{"n_layer": 16, "d_model": 96, "n_head": 3, "n_kv_head": 3, "head_dim": 32, "d_mlp": 256, "vocab_size": 16384, "activation": "swiglu", "norm": "rmsnorm", "norm_place": "out", "norm_eps": 1e-06, "positions": "rope", "rope_base": 1020.0, "rope_fraction": 0.5, "qk_norm": true, "attn_scale": 0.177, "bias": "none", "tie_embeddings": false, "parallel_block": false, "extras": ["some layers without positions", "local attention windows", "shifted keys", "attention sinks", "value residuals", "learned residual scales", "capped logits"], "init": "normal", "init_std_qkv": 0.0618, "init_std_o": 0.0109, "init_std_up": 0.0618, "init_std_down": 0.00669, "optimizer": "adamw", "lr": 0.00305, "beta1": 0.9, "beta2": 0.99, "weight_decay": 0.0, "lr_head": 0.00681, "warmup_steps": 402, "schedule": "cos", "final_lr_fraction": 0.1, "batch_tokens": 16384, "seq_len": 1024, "doc_mask": true, "train_tokens": 140000000, "steps": 8545, "dataset": "wikipedia_en"}
Each number is 500 + 40 x the weight over the matrix's rms, rounded and kept within 0 to 999. Layers, rows and columns count from 0. Numbers have three digits each.

# k: layer 13 attention key, 96x96, rms 0.196, rows 40-63, columns 0-95
# q: layer 13 attention query, 96x96, rms 0.199, rows 41-63, columns 0-95
# v: layer 13 attention value, 96x96, rms 0.179, rows 32-40, columns 0-95
# o: layer 13 attention output (transposed), 96x96, rms 0.16, rows 32-39, columns 0-95
k40:536515512532500566477508420569521528490455441540507511518417464511500537450460456445511494579465508504520502499475449497536487556452560540475498517441443561491449445481491564493496521498474539460494515546516503507467419481486512512541540510503508454429524422512523403541521489454558585572
q41:483482500421539439562464500500484537471489516520519468495477510499517502499518460478510476526506555552519566454539568482479474546473492491546507491476479500528564555470490515476473504530539524474549496470490483467502459522559523471538484519530493498493514476424481515554475451482534459482
k41:528494470589504514442528412533560462474465448487488546453501440442466503468511535531560516500494465519527430551495527529534538443502429478473485539524529470468471470492518524534450503437545547464446457482493522518486522465479497408520507546543534508532481508591481550428444471545422498502
q42:540518496563527516523503508487519502497498487470472509478491527472481491498535537491480465492466489436490458554492412548534478479509474436446513550531532529415456463517488452515563460478506479551456496552525495491460545484496517541444556461486515536512472521584489468490564544506470531522
k42:384482458486426589450556499474524480531502518471456476499547528469519497528494501528482490483537478471436480507432477498446557525504503490406510471484493468513431516524539494467506475463527490476502541465502496534504487542421503535498490445461543481517465497460526469450488541487509495453
q43:478563484527518555536478590527554493500566479550503472493513425550478565533511544524507536532538550486541497518488501481450555495525540527450468574461479506535504548457603511499572510547495515473552446533501508574510545397462551499515498521466500466496523452469477525504436451535509513511
k43:562465490504524433521443513455527449478499461589504477498463501539506494486546486505525519492508512551467503515522518491514469479491522507546440519490497561490509458454519501522470513494502535479515490495496521494501503488541482462458493529497504477510564484521507539459484467462514476479
q44:469505488489497568501504472542469467491550497550498470491567446536482559512520483541498436556490461510441537538414505543431494511539485541453495494477523479504494497518441511533534500565448508523538489530466524540489479461419483526528444543459530474446501495512466455550518535521491536533
k44:570475520478512444499516555545521450499526407502463487469474441563519569547518502496478540477548579494567527454588492507499496495475474527533488529496502506520468478430546486494492508481548499452525466536489516445514417476571535495539495488538514459442562497525494489557476474526524493469
q45:515538535540479516473452573573531487505389432396475468392531524466454389463458526382482534449486487508540421519564442501576549422478534460504590533555575504488442457486553474498535337467563455573436578500466485470464482498540520475419550417627494560520456477567568535448498592522487420485
k45:367503545419504557506450560514533530593520552396497515497495511464551418568470559530513469506538549430523515479403539379441483554508521490469493535464545464549541550537583506558477517444495381538454552461561472545539457449479500480500564504454432485490522512469535520378508531435576529430
q46:420533465499493563527439539510500488521549457541484477490515509546516486542469563564504486521469530474485515475450554511414483535563503563489471513362523474568507466447561495503494490548542485451542508551485516581515487425452503519544439501473566461464561476444474500502446489511557536539
k46:500515512550490498539479510545531472486480426517473492511490476467487530451505540505609464589444506500530478469580467520581520447554491513491465541480486512469538493432492488433516523495392543528474464496463491507468491505592514522498472520487495486479496463507447507518430488540452485518
q47:508470566493376507507466467533499497526510535549567598491551459445454457513448549407567541546512412469438430499513560408523483508482532531450513553442468490540499494515459534521481545510436600476524499523406539495512461455529508542476523487572538503498558434409559513523456460559480535509
k47:522525500469534489492513490432484462540564492574478453595489505548535581489510493433451556480528517562482545484482533497463497486499545469509530497455410563487493509576500514461515482506499521452545523504479536507508475465485491586503482513425487466507511447470438507531537493490554492503
q48:562472489490508370468543546548490540501487524512547511533573536495537492489524514528424592466548526536570505501487499472518475517460477488489553488466427468575512469513485478400538489535548565577474517439552480454510474549471504437512470459473501551478525432369419453483473506417578488495
k48:487528442495486534482523487501546470500544433439487535469545502482498546527517438511440494435412508465518465443525523547463507508490395538454447479513550471472476482446597472559504468466519484465545533482578448518539503480452506513507439498506549551488527570483566468457561503459478539514
q49:526498503494526538521468512515474506500591523468464487483542450565479515520466485576479463510524478469413534591517460566426568514505514494460510503473577488511508507524469506517508534525444495527554449604481487536420473490433447514521470490492430445434501469488469488489449559460549515523
k49:533527527567547461559476539572468447466481503484524522449511463463536457488497537505561485547545469448585480453596476527535504479529534484547510555477472523453507531473479464471540467525419516619477452511495536450471454464560539465539567494600458487503469466514477461572415484485470491491
q50:456466502441444496492532484466526476519473559532483480496453466508442554526472473477537545511469506472488522502507549531519442521544491511461508430548457475504450480477485495522515507535466494523435503489498503542554471553502521479519573508516583508548537488544421465558519485590436510542
k50:449472471450444525476557475536490493498470444466422555538550514459544534510491536551455541456581467491542484482432509508487488493428451609522499469529524476579525515530535495565512465417467432480458474539535480467520439510483536547458522462479528508466468532511551508466470481513552523470
q51:522530527570488499533430498495521533486516465441485505495490499494476491481413544518532530472567518495497450498556493490518562476444457568468525529424509451560461539538523459543556486478593477519516517551501527525451561491408513517449499450537479484425564520472554534433469486515572514503
k51:579527481544499427514488472488531509445519497497564491440537525528505550489482482467450508570437464483519498549579511596524503504543484563465437490522456529484486476508518462437571546524506587549529494468501512539472459434601522469543466526457522511471538520548475481542534527512513448435
q52:570555483576505500490521491512569510507535487523438541484474495542482494505458483543443542495538501501488499508463480537493565435500542502471448542475511545501509496441593465551501559469516494485498475541540481562458545488441487454492521521506438485477552498527517532457460527493520580520
k52:523580524501504504539470500499476516467465514543540496548457443519491461509482430532558473523557507465592481491588496507588479499523526548515474540425437503466502467453472495500511531558440478517475509480475480519481498473475518487466563520517431514521506456488450466495445499472510512476
q53:542512513526528441516514561543511444492541503468444473487532482579517512468517496548481529509527487446478516505508494522457493572495510543524488489527542483508477475530481487489489501519520528497584442552507516496539458475444505537516452549452459450458508484527446476497450500503547473478
k53:536481472606584534495521520515466459519484479484510524472469490502533484460519457494545489472485480481478423463554532546577587478528535449460524533447437558484543526431480431452565532507449589478470509537518505527461453439548554537506559494553534479491490506520484480540519496524410511509
q54:562560552596422477528476558552556498511504459514438495480547441530439488492448544465465558489565489513539457522562438597540541549521514495440515516554443481527411503504550442484498498466540535529512522501543525547514594499427466440542382553440473531422554503516532525525487490521523502454
k54:509518591483537471486545446507488503589514451536529504584484496469563459565529453504475494540518466562548542536461553581523490570499425542535528464490450499428476499457495549520553497608459535493480514498411491476528490466499547481454548463455467425412531474502432438493568450504484456486
q55:482484503493495487472533469514571532514463459506495465500489548487472507486522518504486542472460540521566505506538491484511499500522506520521492572522370471506443475517547541496468509529480525460460553399473517493512526505518541500506494501479552542498466495478541516548507494559526473481
k55:449513440550489442437461410531517490537491540543502485495540570481496487472488483556441504471472534587482508598398481486478437507558479480545579485578529579439471468467450465532507467402538505436517549523511551504546541543484484494482498446496520576538514578531556516376559400505444413501
q56:490422509491507480529464543581407508518497557454545445535501474474527495457518504478559489558498418469477508450455540470463508551421456472522523518445556504509601516479437501475521510550486560559533525508506472481526446505518503507514507481549483495521470412474466439499491542477531529476
k56:523503472451494549543521510518565493472546496481432515496547477579470560533567537414550598544552549479484482514548478418472612515486529540431524418520447518496517562527556418516477494493462509470517420562532539527492565541491499584499465567498446488501514516517475411528485461518482584519
q57:491454538489456557408478429451498494500486467479419454532521497504449480480561500511507514525488534494456483462467577515488528478471509511404487510529554489433516470517532467539543452528529464518491564510491532565494539428454544599486489582489478499426523548498546470553524565520509548454
k57:501528598519528563502447554621530467503516495568494516546503484547461462443491497493499429492502553478460530565523458479549479477547506485489362571554511528446544564487462461475479583558501484493460502492443548506526476462544515502550518529506514487467519450531462428506490502492556527426
q58:514481472494521465470522487526431492505486546475522488506521497493500529447496495457515505512475487477523502442485520457511481522472472482533486519490515479446521504497449473430465493550423518503515531490547496500512482534527514498502492495549537485505518490466471423525521478491450494521
k58:437526482459490587505518416521487527530568477464397473542555512530537479511506521548514553416477580531481524501428461480432567546471471458472545429489518499504520562547521491545452459536516459459505487504564513513517519493420462547493465565515556514443492563468511455489524509516449549505
q59:474520523500491539459498510506531478508495513506481464539534514478496460509563545474544518516504507490501492460478554481487525463560549531479448527495473533465515498472553509519533481516545470429516585489449468581542470406537558558531467593488504535482501499485552478533463542524560480502
k59:512518517492556532534391553491538438495513487508446487571449490515448511484493502522574496527501511536478507549524516386547475444528539505483461531524484515478544527446506470500493533515482536505495468472485522486522550527539515557495505526467451522547529475481499479494489428557464517525
q60:437437583461397481498491537576488503551481478475555550476612395484563426507582517450558574594542473496499407534497555477529526610523545498380550497446504500522544514534459494593535531529466520509531455457441542525472460467446548548494434596405428528459422413507501506536529576505568506421
k60:504438448483528567510519475533538441480507498495481486515520530551486481506519528517473513449475487537467488557496558472441527468420505520521503477511474483566511541502530460566450452519454483470515560472514543550502524569474496511507484494476509494553460493483448542459524541527472479525
q61:502480550434466498524451479473477517516464511550462467533424579530530435575452547473451513461523498609453512530494571514536492506537543571523495437459564464519473485529548535521455475447608477502551522486458516522514492550496492464525542493553491526530484498509531487495515494529567550483
k61:447498505522556513534502507482537434493476502493529559556439590504489502592453526452504457498553469521477450437475493472541501518465516491520452499497511496534532511481508574516530464504543517486450521521548487474527469546488535550522485457418443479485486501486457491528559574469600495511
q62:515518519516528524477532534487481489512574487527530513460564463508519475523505497575485469483482502459468495575508466451432520522518466512378544468473515472470540454453453448497512526482498513534517506483476491504493460527489503508542467464499452430484486517458507522498489549444457492562
k62:529581508634482522515422546528459509483481493466531519507473427497522529433517492494532462502529526487517447452524487510528501437549491436469472555511527523458477515452475507425478526506447545552484477501423492493455510467568482467572445489559496513502452428547453486502455477518504476486
q63:519465499458514489408595455488489472502443504544540528512519529483494493517509447504453438470432544569508521545464547513497444469517537472487470521614460519451502465518475447491455496464491509482451553387478532471555531540468485532525487488444504507484503612507553532517542519533395533462
k63:411417529549495582417610515409457495550482538510529521488463539509520551505473414475450374374436490501450561518463463452466430535422457518474482474517483464436525500524442551445526498468548446457518544418491518485465481517454493546519493443415507492500517552352516498448580499429579454512
v32:526502521415563602522480528456595502516511500449524519540519493509565496457450533426480553506517542517443530503504510513491478467523552445484479465450466515456441549489492439478523454530435443460476465577527493503483473462560512508477537547475522480503437572399538493489534541479539510456
o32:433537440507528400396473542507573594499529509473502505494515510502511494412570468475518524554505554477515570507465560515467457464447463432462518523517396554529449493462502502499584506540486414508491536497529510460547531440519583524460498528421496599623491456507501465461550455434486560491
v33:445519507473485557513454453624478543514493563443455425459508441523474481530473444528464459553525516531434503518477517496440515494510529570500545500433462491523529499495484532508516435553492455512514514537530516476499450484459520552431479556522488587579478477504531527508512484457453543500
o33:463517456529532445567558512488538510519544478462539529402479371419515611549447481528508488496564496531535444536501460559421408516454388523509525580526497467522539566467506528468570511495577490549513472486590476521483503529479561483509492485468506599570534421497452497408487455512551511538
v34:493563461499462526512505522486498518499515487560481512501479539500499542512474517513500464523520502513414530453452457569483477493499495492499526522527503503505402534467525552524521490434530520510492485509459484514499500466448546488538487472468541505545473498483480520484483508484570485510
o34:516533523492533456536464569541442545568563550426593495423529462552523471503472487487568570546557573482506535499527462493502476499526484542522530451503547417533473510445458496502459517429499523557550442453486461478456461506554502454472476503507458505480494488526505437562475505422494431460
v35:517522507483486550489505460526541493488425502441503543535540447517508496485549534438548527494519481502564544410560503478483503457488487508516515517467400529464478478492485504442521543539461440444464496462520476511477512464513553511541501480553524519561526529475517503513489464464486529473
o35:492462441514483594512476530396486497487498442523478421496514486535426519507519522436508431432521547456512529491464465546456463488465493507499441533472470579537457519428545531508559478584460434532363537497494515514494558452540505418436594490499560607505521496530542457582522529585528506477
v36:518537552477553480526486533454546537500570413569513505488488466519512516476513523542472537498584533485441578525506487479446524487521467484561492496508510528405440577528504534464533501485509545488541456507500479492482472465511541474457558478436488467518448588554496542492526507488533421477
o36:512509534441424500520486439502546495523469480468504408576524462415511466499565515439501608537504543499473459477538529436548503500477521546546532484478507525474490526531525540499563482477468561516468474413451456493514471511515543478483452495481478528492548466528500477552487543601481445547
v37:536476487472473554547468466475542514502485460564499457455442484469537495543460505485534483474467537541503486463494487549504492467481459439506544440476438506539448513495520488518456499501534514482507537519456454464535505491499547518507537490505540575536573485411498505496505499525453532520
o37:508511474542547459524497497555505550482539512437536453471512486484539514516522507548559472528549475570469447506538510487462506543500478507421575501479519438491512474486465464490469418480427511541557484495509476488559454438482515433528502502459502498576409482485460467521503455423524444543
v38:517489509518527456506450507499433485537573503493442489412434480491426508410458470558520538490420551512446483495512528453492502504466525461572464497539470498513611490482447516522440488497456514557498466527532470461465511534482469522392594532492485485477460449494473550508548500565464517516
o38:595389408491532543463538505417480437439479440474477516511522493515523464518464480487424527513502446488530471526519553507506432437495443528488497524491490523450578499547523582421507587598500500459445534461475478477445509500473471582564487465566474449430523553433548563486513475474447479542
v39:466493572430564593518464431528531516500525575450476497473509567498468487523468504512470559472544470494439528552512506479517520457556505495467541426446518472487557518482515503494491455457520486524447535562509507514492467550552488491471521526539467491461571540398586482523505527526491522506
o39:540565488515584409522532560469460501506520549566583522499432548486555511558503483548462490490557521538535498497544516568530501474562531457501499536474405539527496461460493602486485540519477530482617410556562541487445529502486454485541490493479541497556473507469451438481521388482524557492
v40:529542498511487529517529569518490492471507535434485538518479528553505514483509526454481550498557481491483532503530499546525462498496509410533454521405409487490496537530493519455524505479474498506413497497540477424543502533489463545439482481470496495486464550550507493482491476510529444428